From a checkpoint of a small transformer trained on Wikipedia.
Size: 8 layers, width 896, 14 heads of 64, vocabulary 48309, 164M parameters.
Each number is 500 + 40 x the weight over its row's rms, rounded and kept within 0 to 999. Layers, rows and columns count from 0. Numbers have three digits each. The size before them is the row's rms in percent of the matrix's.

# layer 3 MLP down (transposed), 3584x896, rms 0.0212, rows 3011-3117, columns 128-191
115:547549498412490458512471530519507472543479500525486522521520503508503425465530469469524552478509523446502522500473503430417549476598473611417502493504512487481514491508512522530531496512505512
098:431538409502453433478571512546453514512529508484520544495444488545442499550540461507601442522454527478507516468454454542416482478559500516463526531518513497505509485478464504540485488551517477
096:459518479554540498452554463510424492500569502563481427506543479462488488452546464469479517477516520497474539638536407661419540472536543512490489491526472521489513515505491459529512562481510607
125:496506477560435572492516498461507520530481427519494512558516515538474521550517490498558478529473488489555513501504395454495435400533506530490501539546457447479533477511488442543494550518447512
113:449542505498525515482581435443547486458475474546466493502513482652403554493518481483503447439450560493481422479563498436430526474497561487500516503541509541481502580552475546491434494455530474
090:561470558503468508468537584538572553540471476469516443554566557470444515512572566449505487523514467472495520464530461443450554467473491476464516491393518451484535460487440493505472540536507469
083:469459454482515433469497495486508375516483569538508459478525499534449551501454485569549521480455550475558490494568484532540549478489473503535501473495519495479483529523510471573557445489507527
113:478527506545528505461484459543520537460478517521478444418519471495432554528480487470452504504453463524519469509470424485535504513521523462527476475487504543419556497524447473502492538515550431
094:485561525527516442441532496512533493460531529562474545539492540436535562520554483521517482515491516494482554479504493493498484471528482529491529508482466482502584428470474482529410586460446478
105:513501552480512511506568439553417471524471546499508487521567493469502439519399557452490483538440497444486484597505508533541493474415447508554524503371443529531569440464447496481601542525479469
112:596489443540469440528483447569504505480521481505484463534495518518443446522525481581556513458518455541424498509475461427509498499428558512452439501466519529526557507454498549550496587501406520
099:465467547497551514521537495486452454462513553442601495528458520532576442491510512383500518504511512567508471484513554560491409484488538493479546528447478508556494460465558548476425490527495521
114:440489508522520504415496459450487519532493500413501552460536496493543465478506471447468532474481499522555464566505528520496457483521566486458457474474563499473472517456477490530527467508480481
111:503498529480520518427543458537467537504501446518554558495463520565490549510487464475524451518566535570527550526510502514459488473456499553491491537496533534462542498421497517499573530510485418
101:505480506489499500435545481510468562405506489575514488463455530517479508511509533539452488496539639488527574511492493482493516527442469508493528576498465477437514526507488525518499510516452514
095:397465452501456475486547513532441591533451578480510521548487472599498530507549560555482493495537503561464531447506540539551437507446534514482524466443539511448526537518454552484468483527427466
106:485471484453455506416468459463485522402463509510495436461525619436529546501456482517474471505468541513476559495474513444537495515580483531493524491489503456459517488504496442529459581421509562
116:489480527462511476504511446609509430476525463458454525591510524447522480478469540515447520491517571509447483556510483481470564488512480498471523462508452488541538531424505435477558535532600607
107:540424458407464497523425562566532518448494494538522439510504550462570446473431549519444497517507480422462530511507504446503498516455462524548513532446496555618477484582496499560433538465482528
082:560523508492530518489514528507494480481490515545469487477418555519490520424471432504456488515508505561549481507573442468451492439483542537523495501487496545459467503521520475447432468522498492
116:499536430430532455515499554474475566565448504542497527453512491503506538391453484522526472523511483375479459499429516549473490478544480507496574477520471524487443482487516502539506492551530517
084:536480476464498468483509537490468575503540454477485540592505513423505418530457462496542438480507659562414475483571524522541489490445535522524515499444518555525464524509512540485498528429510507
094:548530539499514472408449519558455472505480483534478471483471537485518533529501510430415526533561454483506510399451515500471503409595492519497487497433436539563520422422527491525470517426557493
101:537504507517440525459591497478437507516497516508576455566454512454533499500448507556568599509602518484505537524472518628426532480484553436500483604487509446445489432553511463529502489545429495
111:443484484466529521509537492484606524462522506435508481516507485537584548475459441507528490443557458499467455485467498517527474502506517540574508487460515515538507463520513507461458461544471503
107:552600534443463524450467507527520496423568515475518465440536527508479527510494501441463504506551557423486508486500476560525476465627460592488538466543465485446500439482549523517518496459499451
111:480458503477503528563480505517495530558517545523527463496492460518471547527496571489484507479514534492483474492548532500460515421492513551536544529496529521417520537643476468512475539506504471
105:423504433450500476443472523501398584451521456516482457469542488482479570513535432460513508535549564468471453501491509530502536479524510514589514483559516566485543498493521465500506546463464514
115:518431552492517488510470528516468563546520516523508489546505494504513522522474554494504510514561568492469494520522484560481535474542462469503504519511507557482505494559454425482438536477511574
106:525457479485567470553542485486573557493507539516445469437512559496613536439517515503495524509460548524558468523481582535482495469445497458540464512526495481470445510432467587535481524542475558
092:583481497473506521445551542464506483405463485561511513558517499494455525511506519500462515543555486452424485546471510521549586439537469455503512427507500546493492551477475462525433543460519494
106:544528523551501524493575508468552503508444577499491526473548474512536516553529488482501504486520593476449490489521500507402536526483515459526512538512565553450519492429403448476527454502541425
089:562530551554501503497473531535556477515521492524551499531487505511542474484427468528465447523510518441543483459563519498446535541443495465524475525520464551508523484524453467502474453438439459
101:499479455511477405468528486501459555446483392431477531503517537501535526506502466513567373540519479516466412470515602475513431556485462497479538533519478530503498511511505489586548472499525449
109:516523551503556530481491538516489455495430522530483491466547453465575506482509490461534534560469488522433471551490457423435545467518563509500565527513535454493481515507487550504477482429485545
103:499489550542495556480475482517512543564513514544528581484512520527510533559528429498531506480538519511565518546480480526505441534439526436617457476493560523499525565561510471529474450522488453
083:462547536477534516488480504468472465494456467485420444501571538507543498541503423468450480513463520551502531515527505570538514586574484470523530454527573478481569565498524470523488469522544446
108:433527499536512463527463481539504476509490509497492474527458444524485515511402492462478486477556471485512558435455534425506445445570449489483521492525426538520442435493502499539524514541489573
096:537475614469534504530592502498546503473492529527484504497578503464526495479535568531483478485418545510529481498542523494607464499513472525531485404475543438479526525502482536405559510575478482
101:516489514462449578570461577474492589500530455533531490454469434514513541538479484541518507450470431433532471472483470439548586522524519503465471561478488502553465511553444476484451438514516424
107:501476509538508460523462536495445490492456535571541532494534490580512444445508505439518532483495492508501573434530530510514534491470531507476494517498507553505561482454488464553455457483484513
109:449530437617528461467545438498588535426492425519511504489437468470595533450483515416491449492433477499493480467513513498527469542544461484506543494520464471457496526426531483423487502557479505
088:509481494557485533531452489480496411501525498471458502485466500544477490516453511522470422496501503544468507477499479541499519525531579492518497445569455581492535518546471488489544475461497515
106:565528549522516512437396593559498524369548532471545500507484539480468461501493517462491495486467483506450520535574441474530498508514485466490443523494459505564560531506525491512568588418520612
114:476497454529441510445560521540398426558510517559470481462467445557475469491478543507571465534541439508475596498560461592460547436454531463451539481510533533498514523511536496513498497479508451
080:466524478518476543550510516434498407511528581341555471494510501476460495455496520482594522469549412420515481513429554509452565421557488471503513517449475519585513420526457470567491497501595456
093:468569480523459539492431568469552567499477504497526534504536488529518480488557574453508522528428537465498500534524456458556481450466436503488490507548497491561461433526487504479506501473509457
103:495453534458532584459539502478615487549611443551556515589496520421454536500514550537447491522467526445522500520453501500482460463527492483494558526506516561508537541538479524540476532547432521
107:533521465479561554490469468456481520489471490459522526482558507449517469484453511490450526407548494505526490454474465459459485507556434492486503413517535504539531524577471448508534423565507527
093:556501477505517519514492538544504488452509535562427523561483481522539578465472445537469502495546560506434485543543513469497474530501506499515529512472524552551508499535502542421502496526473565
094:482571471461485517382541464510604496435515477523512540447454480473600509417542565448536472457462486488499507534468510527552471492464515566508495468501529582521560453555478567511501483420432555
111:534510463470592537497503451543535567441447500455512552526493474492541516517478528491502529505511476444541466398565493488521458438487475526543466458501572482502487560555508498540432552431525481
093:477423531457494511520510472524575520549466505548485509534479539531463573462550475510469483527455577584596490437542582454465516488492478476460526521484552568518399575483593480525581418461563589
097:479459453504522556422515482467504455469543481461578503484552518630545479415433552491467516514471526434504508451466414523485478510550553567493493496545558492480526470588443471505419505517479499
104:463516547565451465531516533572495469477475478488515510420536524499472423522472470514541503499424474527527501464490454457537461413526574521462465414455497533450516520520524516484576527456513492
106:511485504475511510579505543531509517496514532495482503473431468538494559558506504533501547488452508508483429421530434442560469470502446536556561512457402480545550503575524492454469499456456488
096:521516471501505497506538513555556520483537552444517505503509534537499582484462479494457426515548443494482443462446513474497484543569447497458505481548489501501523512497495515485475531470509454
099:542466464490487519516479455497501492444491506497478478528512503487557520481472580533438536451551476530474466557392495524540495419504516528528434484538444507444501558497523554431486527494438535
100:486495491472503533563520548522493511548484501529485522491493509508514482470487458480554491510482483537481567536487494537529462610547553535559514424538444530564538475469502506484455602497552495
115:521522477477508518538461509500552475513556520472534566435510501488502456475478519478559533606488484500517450528526507454515540531564546500509425426521558552509484495511565484505512532521545500
084:446521570514550496467509555534499452543402491533451521530537534534471495446466452418535564552517475551552503493572495487493491517502507461496521448538476484472441493525478504602534427521502414
074:455527525481528532507491453514555475560481534543540463524445506547575497555498507392511492467443416536485397571516491460576493468464471596557572503483496467487493507461551560626493559447470445
113:457537535503458488477408550530484585506593487528515494478485494511511544568453408488439410485479472485554534460419584506504540518544407431531450517486467523492458483464501479421484478414588500
087:494556483466532418495431545470563477544499475535501481492433493470481513489474596505436439501447454483467501576437503506499546464480549453426509505534510470482524520499482477478440505543538497
103:487505479531428534447489466453499508485499549460510519540526479466422490410468429555533527470483456492530528483494487479556476536546501522487520478540491399533576435507536424476463485498472529
102:481484514479481522498576439590518444473517525498533547467543515553537421514495501540476419485554470450530449564490472521465499482484513499473500575523609450454589481567432534460503521445465508
100:500525481520441561493461435535470530453491488539498490496492522583530565525535465496490457493494497472507481474521511466493567484456590484544542492484500500568497544556580565456515606500515496
110:502478582521470532523530525512392522564468506547458522499572480520460493432609443496473521462498512536448601512489509463506489511438530470485560470486517519561571474436493527487505417428501552
091:423488475470531523468546533485517439503539502474551530518528566448558528405428458479520517489477513553463632515471521465516458586494493492485482535495521477503538533506433510494500371472514491
092:452569520457485504486417401478550491543394481535428464549548533457471478591471596507443530492431495514481530604501533503515473533476453483468477517495512462602529500546405500535435525505439542
075:476507475551494508460440497511507486530496509492509432514445502554485506546533511511418441468501553571498361535452473519522454515522477518558526540506535480508553503549462457453514537433503572
106:564534504441533512471528464537597508457505462504497484554448505487486487524436474488457555418532503451555437568461501523412492560432498481432543531508474527506484527575519583517498588515477437
098:442518522466549472401476554503487480464538483536592392594509432503460527529478482480605479514465494465554501502472469583485447496558482510489515402574489494468489506449518498488464520539533567
114:568522499496508503533525549516484465552409547512518501537433455511447483548409511551497521528494537571496471479530468534560460464486492527468504520504543460444590488485477445563513481541525460
101:535512560464481516567504482560511471562476513514472507466491434552520530472487493520475416497518506541450469492553514500418482529449491535463485500523508495457473545441526457484549487488523460
077:565433469551502497439516499453520456514533493402478526516461482537475469480575513452527530492540455474525513469495480428467504514471522462531541485485493568476465519506486518399420488590484489
091:519390487533476493496448424466454494448563508520499520487464522593481488587543518495552505512459468437520545442436492468558468433531505475464513536531470505510498541422548469506538551511494530
094:585439479558498467559432487542495589500505482439499461540468466525505490551531461478547510504471525569474508462506517440549551495531476541603493544440474526464492515506508465514506570476448534
095:453450519497565546409497495480445492535462492568530512535399451553449500448520514534519447530472485514520482515529522482526527455502544436485512486489529474499580523510467539531490475392440502
094:520549474522485501474479499449487528490501505548482510465423494499487537504482527495535468522514533387550533524430554489485508473486456498519542478574486494550421507523501505511507496474488423
109:524518565454508504503466556464576464451573520519539497596492465494438513528454547357475452577484538466530501532486406498506521481509524517470529532558511481537510497491503470504500498507490485
118:512547592562546467488475563464479525437451473499496505466495477504490533457440555572504522477494483465593519519522486459466530488536483522417442448547496527487508501422489499577560426521439578
097:537516532461481494475443548501462505543503517495539375430506516438520491437471459492530518440472531510466537481465514442465461487553489534545503499490487429479528442497511473553559569521522423
107:511528442531474457545485506542485499561552509555493526493495454475513475555487480476513491508508492510536499490462482480390470498472424489504544506466521460468526509459467530545551473517440496
077:451464453486517524449485515441501501524489521527527498557555504477468601592502520433414538513521559485486511458454489518524580450542490516480558470507562495462490433511524459531469512487481560
119:508512508465453528454447492543474536439467514520508517533513451510478454559477457446486465399489551520529514491415428528497526524435411452566501494476547530525523491495544530525464547496539477
096:542486516468506436554486540494513458452466486550412498505625471469556477493442445511500554404498498479458485479392546508530481543510447541519495477556488489580564474527504507565536465505551350
084:475468549422488510530512504502460521429507575549517576529503504542572518525508432458541557543526488493476479447495507497524474574485508472511434522473505521525583507502541496490542528424518525
112:516442520446500492498516476568589522514480507461528493486506450536491433503372553469505509509464481605510537502496533458534490535514523512558471491498578545483579499501441523483549523468566496
116:492420549482517456478515478498479469564534485468442574524513474522549575486524452531530481509529600509505479544528533605567544458483502480512497514496485413479453467517414400517525424519504527
110:531481486489497546439472545523543511486498541545569497469511455488436397545456504492481511492508470425469510430437503416472435477484546506456457532448471532496535499506498469527594523455548494
080:537515458444473481579538549504434563557487467518546545489519492489474569478459493438509540500416455602490453530498506502554519533539585489530468478543507554521486544529506466528495447492465530
097:501484390535480462545502517480504508486469553469500528496503538498483507481469375521490564558532452491476475523427446605514527550443559490490458496551487451571510514508536532507481504550534499
101:421534493491478471485488537541543526453519502485556506484532508529558544420489497504557497481464538506491504516544547452437500502512497463485519502508506534520501487506502453473479500504493457
109:596524508473482538500514480498550485495459545488567531536388523517471528520489509502535548554491598547500534542522488474510467385510511482486438503435477491526502561553419596522422498500536430
099:456440526512463483470519570501518534507530467558546574452509480483507485528460447551473525557529493485513519508479489451508526455512474516540543512459406513433541474435461529530533530488527469
112:485459563450481515518462448571501487575477425463491481554499563572418448503499562518525485514521538541586456487504544481466560497625472510500524527447496573537508456514487485442484533496521413
093:534492479547480498549581503576545530531505542469497431496454543438457535440500529513517470517543509527417505531580431526558529528541537483521458507537506522479500501438485548491510455448541487
093:604532475515542457485530527532586520505499532519458561525476483469461491533534471482596525541510484524463510515500538459523538553478464506549563529499488570457470483465497520473500527481558516
104:512540558555488507520513553499483455455455515424459467531461441589467481574527512527501520479551484464502467597481497564511517457491500481522517548453457420510462532508471529392465487428521493
104:453498494483462512570507573562475495450495491500462472514541524513452424569576578483481572495486509495500499512559471483500531515522519539493536477513523530507497451390459490492559524455517501
097:477492426476458464488530544521500475490479510490391492436473484563426522582443511459486547473487464497441506479428475490570489438491485486513412494509546459490555509495529584460508556490496505
100:536466527446500523488482453472548432499518570448436418460586511472535517516486545537488560509537458495472544577389497508471518551511459418447458451500475520484537480518449467505498529529500507
093:592457453543519452498554471540495587471442526505494501447541589543537498551503533474603520519517455380500421425499464435524588508456494505480570487542556505501399528473539447488499501474530570
082:502527469471470516488431461558543486578413478492573516527547433536436484593409494524480548531450438484448522511516469513452534466489489509472529438487578471580477516507477543498400456541545491
113:527499504489486558512456583521494435427571428449473505563539487482582560469524491445458458535473460383551505450515502534472520451548544485488545488464491421500473518467439540535477432503509563
091:478549478476428549543518530502462570480502542505534457466527499492480487604588537530509541491470517487491510484538440466444469452460471536488524492482509519508513440477548492497507540555517434
# layer 3 MLP up, 3584x896, rms 0.0277, rows 3012-3118, columns 128-191
102:486527503498517492554527450547514548467558537452508498563476485479533545517589450555500487492491512488540489523520508496505498542520560525510479496535470407511536502527520515442484600442506467
099:572441519416483474565476494464511440470558526563532452391440561506555557472527517542553518470534508458485549398452538578509509392505489419491500517515473521548513465486521429549508505592569535
112:564488473477490501503488562479457538493555482551475549563558509495547510588506480508508556516563542485532516424550481452557503485479491489507494501550488500503537502492527515460570510561531576
098:556445462515477514573531522556504542506447496460589508493555525478461502558472517506467487539535426543506505498510540503510549477460472477509437476567494483523480545502536476488466534460520512
086:550581509492511450450516479523440481530470584474526507504369466471451517557489500556473445523526481485506464529479534453526408466516477480525477531503531609463519497464533477533499519502515511
089:556443464517505537519485439517519522523531444416531468472583490482412547514482451546476527480460500462618560500490495453517502462538520501594511479513504493431450455517500476452473469497485429
108:505513472424442524540506506571468468427503547449425468503499528497455533525536465532531510500456408467566584453518563500532469483489560493515492449535508515434476494547485556553529567543503512
103:498593518454521551469441526497476488510474457497510449486473513474443497443515515458486578476430499500491594432584554517600473490419548442506541523487511522531438511536501469538494460450551565
104:518443515509515562473482537439480542491387506483432483573532514432538617537494527547505510523462432560513538501530508561486548495472513476522498554534508527524509459545460547474519589420517510
109:517568536492524444602554429524499453470484505564492483427572511484521537451477572465528527516532520495506495521507463514546485465458532485468461481483434486464483495526516597536494538516491530
101:523503564508473510488548473440536484460497501513510495475499474496531503451563504513533501519494517476483545468480520534513508524467516552607478516538525532442488405470530558557491538485535562
110:497511543553424562546530521507444517523462483513544522504526585491512595561501488488532525476455502465525551491435578531459441550452471493492521441480531522497438512472507547501479465511483512
108:600522557539402505471523461522472444533515502424497520509453538460508472488482507535532458413517440453519534515576464513436514505463513433467525474509493503449494435493547479511486464490424504
095:475486606483482414543496507430537516498556452467542532402485501449497492556530520520507504508441507430469554498521478493491516471454517511526504532483494476465498501513500501462422430539580494
087:498454458452452465526484470459527498492504464446506536493547548490536548425500555489574506481534483490523547529518481516502549519506518473413579458534461451509543438455505507507559475459580548
101:528518516528531555522502430504430500486529522486467506480569568485481467566596461538500513393486515509490475540542520550575492524520513478542463502558523536515542593476577535503506520493522468
110:513511552441541474533476405488464485560468536539524472532493542512505474469531464574575445483511457511542498508522516489521479588455518490546490447529483416536468523448455538553549565457558521
103:512460448472479469489543493557498498499529476488551518532544561515517484464553516502504537576567489452502552366523534492503498504502530490425482538465528512541498463487556477591491556466508533
091:471508489505513495500413480529484470553454482545520449531496480493474493548505518377480516420513489521490479530501423498456535467461486490514522423557479550539563481547514514490503583522493447
113:566567496524489544472460467538508469554548447480526479579504487500522476480503504547407542520429411495530496502523481502528460455549537434487555512441502513567503479486528538497502497547475489
102:507474492509502560508442486433488458491511476509563496435485485559445592496544594493557546454474441422556503472526497482476517499517551539480479557549448523485487474494488507473513496531549551
095:431397487514540512526498455477516497512481568463436458535545543517492496506518430557468479468478444481482488539520471538521563400491517463528456464554473551609531420417578444476562505496479446
102:559478455523507494444512503457485502467404472482515526521519488511510529531503537564516459497548502511505549489485502486474511483452486550518576443527471539489476451510480546528410521457527502
104:543478511511412418517532468488486487491551500514391479461503527513501541479596494508511475468530541454472486462490511511454513484437503527518533432551441422455520494481536513505525516492496548
103:509552452407538495525505478517587519487549482440493429418477532419501510496531478567496522514489528496515467501512437577569471513435494467498583518525432417545504412493531492590543562507526514
106:626426434560450405490510469511442497492497500580485521435537469506478576539490524535525552475505493484475509500531462441489494431452485519532491520611409574526486503543482503542438515579529539
102:489489574464491449488412502504485544551490462585523533506554536486477555453534421525450477483514533540501482501492523515489538536444447518485494484556453464514595455475526515488502531473484561
112:544490487459468413476502458503515409477472531557455549465575456472477517525465470521491453494453518502523521533622488561548564503501602509452499527495391469560500470535492548560525570508558520
096:528567447465479534414464556505512526542484486486496513440503483474501462514500587475530506546475564427532465516539503540497386537459532564494471448520467468476490456599538511503455546507447543
090:518527504472541478429538473513476522468483436420482508513550520436544486526503441500445548482439465524535487493531537483462460510492441499488531539544474548434523540477491529566548487532511472
101:570570480502508504483496488463506458538444465454514500504513479519478491487539413601455501453490468531611541479491590543570506449460494492489527462552505524480506543481517513536485529528463571
094:474517514442483568462431524483498505517503536513475602494533500508516499525542508507567443475476499529553541451587532502460493504490467532461533499510547514538485477475471559493489539527446535
100:489483469480539508496492429495501469450517544481495483487508521499428486527512492527462531403457483499556474431436506563488541451485458471522517488489423412542501486471585471512524499446522576
105:547516469458496529548503454478493520526511550427446520516527512491497508404526463452497488417507460451512610585520533481524512392472511427510434475486482507612452508476494451561451491500467447
099:464510461520441504522584495534495541523533501476528547409455551433475476532457518491538523399509495472478532478529574517464504443535529506558558465539441461498474474505475517494481537574517481
094:514433528543422508502508488525415524509524451442420508430462478492503483525525540480564505458501535517515577443546521469461483502478462540546515564488449452523476440440483421495503530475459546
108:504461502517527478455494496491532504558519515569526454462547570467628620474499470486458515472461519527520507478491510499520495509442506491512512448520508488509478469486505474390548545498542558
094:468487482539379550535447395457491563528474460471491479441510456475440518474524489514587517439488488518497530441479509494496499460478483467557546506496497487481428525503485526557478513533538496
099:500455468438424504467477501501443553473414533492578542438509428488485500489493581490563509492535384473546584445466521501506481513454475506547474528511488483566509428474535502544474468480435481
102:517540426459499480495504453534465439460496571509482492519546540549560412530483502461500457483517569441525504550479367533484562500496525441490525496592473482511560431474497517510515418456473555
102:461464482500478495494510554437485574510492530482546404430467486414536523508532463482521507500491494520563599546501531440435590528540435534513508456591493452538434567428478500483508442469546435
104:576503546418444535544481540506491533503550561540500505498519467491494474568518478553535501462514478561534468507565468477544437519516553508468499534524457497515522444542554493535447487429472497
109:553472510462505496503451414524509464476500473490587498428560572494557495509477499544520509519523469470489517479597501486523515488510477480468442470485466517527540505507525538523584504435437546
101:522477514548503464496565493478443472507490514455426507450476508581509480505497466520498572522440543487515586460496501524512540455470533489440584490476481516533456436506487502527501565557522557
093:435518527450454553440523546484490460543582519499503463450497480418490506554497512490650482515521447534480488509492466507418513521493469455519518501520517495422516460526520452408542481516473473
095:536466517531472503496427476457475612604524505510569521501519451543547495505571523509525511482535500361467479486553519521510492474533559464503444470453459425456446552546540487509460571547495468
098:518503462454469510424452477470473451521538510526475496455556488504487455460512487473530533479565437475506486470535557569539488434529476488502524525477569559569490552566528520523467553547536582
104:577549564548497447420468559509466516490532524488521502466496558530423460487534457513581503554482527506576539483488459486520524545518498469537469513505470492537484549492527504461450437429495479
095:474596487507530549577484447484552441481512449498468484410481529445463513491504599484561485408548468499544529475515461543490487468523581485459467489460489450519454468492532534503482475465495485
089:512491543503525555505391461420531448535397448469555483492551544519430471548525456505501496449526466416460483510522502478478542477475520515518486411491497437502452441536520415436484520454634474
107:489504513455507498522499399463509499497436484466526575529564516432518448517470509493528456472455494534494492491416544512495507486504459480521518552584508511529439497409513561535461528439409487
102:524477519481568439565500470420468507466490483542537558462549566454458525412528459491502468492461494544525474499535452486502406478462520496450493493546463492487469469571526545530508463555532519
102:535491494528560505555430491517504462493537503432570441525501493550470486477542536468505487470474588406540469488495471510508541436453536431519484504569533488524545548507519456507466494454468495
102:540465500490498516476503509525459463482485534499492493545476504478539589456492553545477391541547533543506507493429505528522507519476523512482489568590520422518515460561493515578478528486400485
104:497440515475479510563474478546441506507501520529478451561505517542539594582456498513481514448490511500521552539576489471500518495448504618531461522469523542463526459506485514535489589498431504
099:506504525444536535542470494466495563483544519530562510492426568558522532492575529560505457540512432517608523504474525509569493514523571526501456489534499541487620493510505515487473583558549519
105:524500573460489469515424491482533462495508578445550567499512579486492528511491499533451479434377474536499477511514481496515462457481521485533502467502430510466471452379499512550447520427476458
093:523446469510479443483484490429506489418475488433532493466422488477456466549478576476506526486459517520507512505495571519441471488511459523471524537522442490506568521491538541483484531543460459
109:457434510514531479481534491423522407462525453455538478482581542501507578479479458532573516522521499499530554433552527530500494493552567530564490475548497515497520497539526519526512536494530520
093:496432563476516519520490436477534551411568481509476489548588519496507531566483586497528575502536535464512486452529518526524486463505502478495468516575410537574414534468519480472488496573530522
099:568589482477486499491458475564513497489504475487471489484476442474446544496519506547545545562517462428485473456499526541446454497505514470514470483514515549533464444463498457503493570477505488
110:487542489498547530524431493530494500431387534484463504478507563479602557516521522557532463433514435560519513511519510555469502467498504427407500508516530505546488464488523455571547474438515604
098:493438433450518548518506537502433531540475466558399519488506437465556570467505522564514486540570475524476519468576539493572509503498524516543501499474504518483514500530572493476548492484445546
089:438448486426478501458492449492529536525464498460449484510501478438496462524563487528588474495470499525564516515454486538485565498457456517515474598514449504480487472448512488467508511483640514
100:519394550501533441477553523542478492451547560463531508485512493530458537455551555502457483514588527535558465422453531499480513542439453491552505523531466470547481582511512486503538486490489541
099:483497498502471368516562547441488435527606489500480556588544462421497547435492472496451536514437490466505590510500498572487492519500517487492432453500448529475445512461515449475470491486496572
103:515496432530604498540510488453590472492564501506498552473487502519585557515512461621449487407506443529484504486484480538468486533456499479518575533503498427467490521458488477483442471485503545
097:486537392461540503569493455468508459503579456531562519388488500525491474538471490534549542503438551452572486409540564486489412487459471475414608508564504504515497532476572537484470538562469465
098:559475495525508565511455403407456529426526472482543488501501486498496472527553546575503489505459500495517461483517520485484492460487527560551434485492476499505463415537514444539534490511524456
081:486516536512507503599476460424512475518537532418538500463525425466476479496514500499565503442513500425448488451484514471585445462490512479521446521463504490440496502536539463492500448531511449
100:502476541526531479458543545451476437521509480510483534513487444496489502482504483500575550544454489504482558386499510526557547454523543401512472541556455466524542454462529612534483476554499534
096:518497497507525509557514524539476454535540446477522436492553405531551499493509425460535578442508557589573501495516536594522499489475467456513495500504446532519526491525568452504572508499498620
099:469577481532521476540438496514451483535499519496502449517492422453538511464463545444465531538479449528508502374522509585536504483457550478510491513534452466488463550460513437483602521500482513
105:525508563468515504539527409508480551461517470534505522453500530430591526478493475548507485458496478547546504485466527540467475509465491472534499456497524515449497513533543424551551478424479427
093:563488526488473510574424520516516562454469526408566408482423491508552486546517532454517529444416488518554476398550470499483556460500434510451404446536453508441521481571498503493426529533533469
106:433535512536474488424522510534459507645505537481413535528514509450525492433516513478498534405536469529503492480598520524435476452514475488538456438550496490513488538537501543468509498488461577
101:490512490557438432547519495534538546479583523438532473477445537516513439496505534479564456473446478530514511517475521556507537495499451448486469464454517521464478550454491466526529416494582505
097:533554502523554566527469427556528533481523378533503454374463595515477491482480521472538458485484487486487520540473479471543495470458484495557566431518508434542418488515508553457509473541492497
106:526496471487447516472478470521517540492517381465497517553450459475545552569519525547458553513448504483464527369518511483497440497514459485431509473491497535453429522483486462425503576526466485
107:481501491504460427569552549535458515441490483429511531409529549494500517466493475548556512566516467491505515452502546490405516487479539548507542515509542464503462496358508558482548496442446511
112:553493536473457580568500387395458571527539492443522511452482491501529513390526502500509429519486560472603513520455495521407515493482554471471505405545517515475554531509524510489452509532497489
103:535544477511526460505494570533534447511504455499501518455499551451505484470589508608500449464445493533536550508491473550590514494488555453473437515497516536500534524540521415517504543490518518
103:581519490541562509500450443524501451534462500513533587512493528517460513468564543495484525475517442546583489478493562522497539431454543494456502475480506461560547504488465495503442497518483473
088:493489528549559526448475522577537453415443520556513490458555571473492517426486518522534550425493513436540531478525519510438459545475400509525451533522510512508503450478518479493541507469479504
106:512500524543540487517511493479530501502442545514525524477559485496454504514477473453505365491596467447600528406486516469431509520472438526506464493521517479445497502513526462445519489547483512
103:586509529509507496477456513572502505471496504521473464478452439467498516454516525499459516481491456526567509529513611554586485585470477522460515477564491495510486512377531499549497482483518522
093:519474455545544410524525444459539476573378450451457427421533511457397488405530468569477493446472528508526504556457477480526515463526423492488468486545454546524472439423468492545462490545524439
106:476446478461526507458476474489546478511455480420465410548559496479454499535532596515429484441523438506465499552495450508513467491446538524521438533565511424603504504447514478515459546538492487
110:542493507533504465434468512522473497541488522552429445493494430502491447499458632463549462527466504503499475512534544500551517420475539573510523526488497521564482525529513475591476472494535512
100:540487475523510478529513451534489450539539407494480466483453521485436530504509553444494501452476490598518530531546439493503492439474531555527417451587489509449447481477522543506538582474497491
092:588498476462505467593347417397498510433546513529512516464506484525507497507486564594485475476541580517539469494474545500504517484474536434512508438518510491451550513557522498511577509407459528
103:602545536590466459460471458453524533496461453533494500478482444542515469434526499539469515417533520530546509528515482513486545536447544472521542556546463482536511511524471471579430540487599548
100:548484462494519487474544433598454541488576490534460458519504507537521537527577506500508514492572473502535549540422539521481433448519394434441532502585487506530521544509504529522485505557405492
107:513531495556497482551435459530454474456489558573499507524565524527460482456517481496534509497454449547519528512505521493507485555521532607552495455550500506538575503469507470489382574550492520
101:498497486491475342528525409435476504470468599430500477465563509454578559459511496501556477493428498497587507504493521516434517546495485599517506533556529503515548435525537407511436500563533539
109:580491468524540511461491466541501499449483524551488476506488491456513485483567501516514509486495529540483494480467496549475476360472537504482516446585529466505471468391456533533510525588452508
100:488423520542582493506420505492479490503527540474506554468435509530536522493484555523534479568488536530543509469534532488501471509510470385523462440524450522458512538484548509469501568406531483
099:514419493536571489525523455491461533562429452424486470406520535494511489550519535467518522515518398462551533521479543527529456462508488504579396504487485556597508485509514510481533503536551474
100:532537501510467488572528552505510449482506559454588484408505502548440528537505502488597486510490487493455560485486507512547457472491551526501482449558437499546472516474499473556533488559584489
096:502534445444489457512448500570468562572529523550509576602486565507493490501514566497470479488490502534569517518459544417367513477466495460424561477505498497484575548424488522501449525500494462
096:500467528474463482484456424484473476529533479507535506434562497501483521479521523573446445500567418518524505389540499480495510446464472485502587476451492533454500535524502511491483427494480571
098:467519491549421497543436503577488506514515584493531543512489505498548550486552479500488488398569485403516506488550534578434474522482563489507438552529478489483478487489494488509542524470506535
095:531494445437498468446469456462409484505516519504446453518495502454490480531508459482577495448492598505540493518517469495443500558530445547466507455436485502445508536502559484505536462490516477
087:472533514497537525449486484532412522529477460543581581461538502525534452519506471473423435432471578500469470477585548530540527452505559566521499488495497488457506477473465537445553511507526474
107:586484476517485554499498435483457481526511545482474520500505517535590530489535530528520509483500440501461449475509503530450438517525509579501499475558555477470476439494485572479489442500554512
095:536461385526564491542497450478518488539457493493452467436535476542513466535493557485480488469479583491447535546450537479540508492540491480490498545513484452507469504520508506492483551501491463
107:535527457477536520468538458457430507550478548496474531502541485466533498523541493519544470533494522439536476475473536464488519451459612493415528493556545498576463494475515511520508476580507497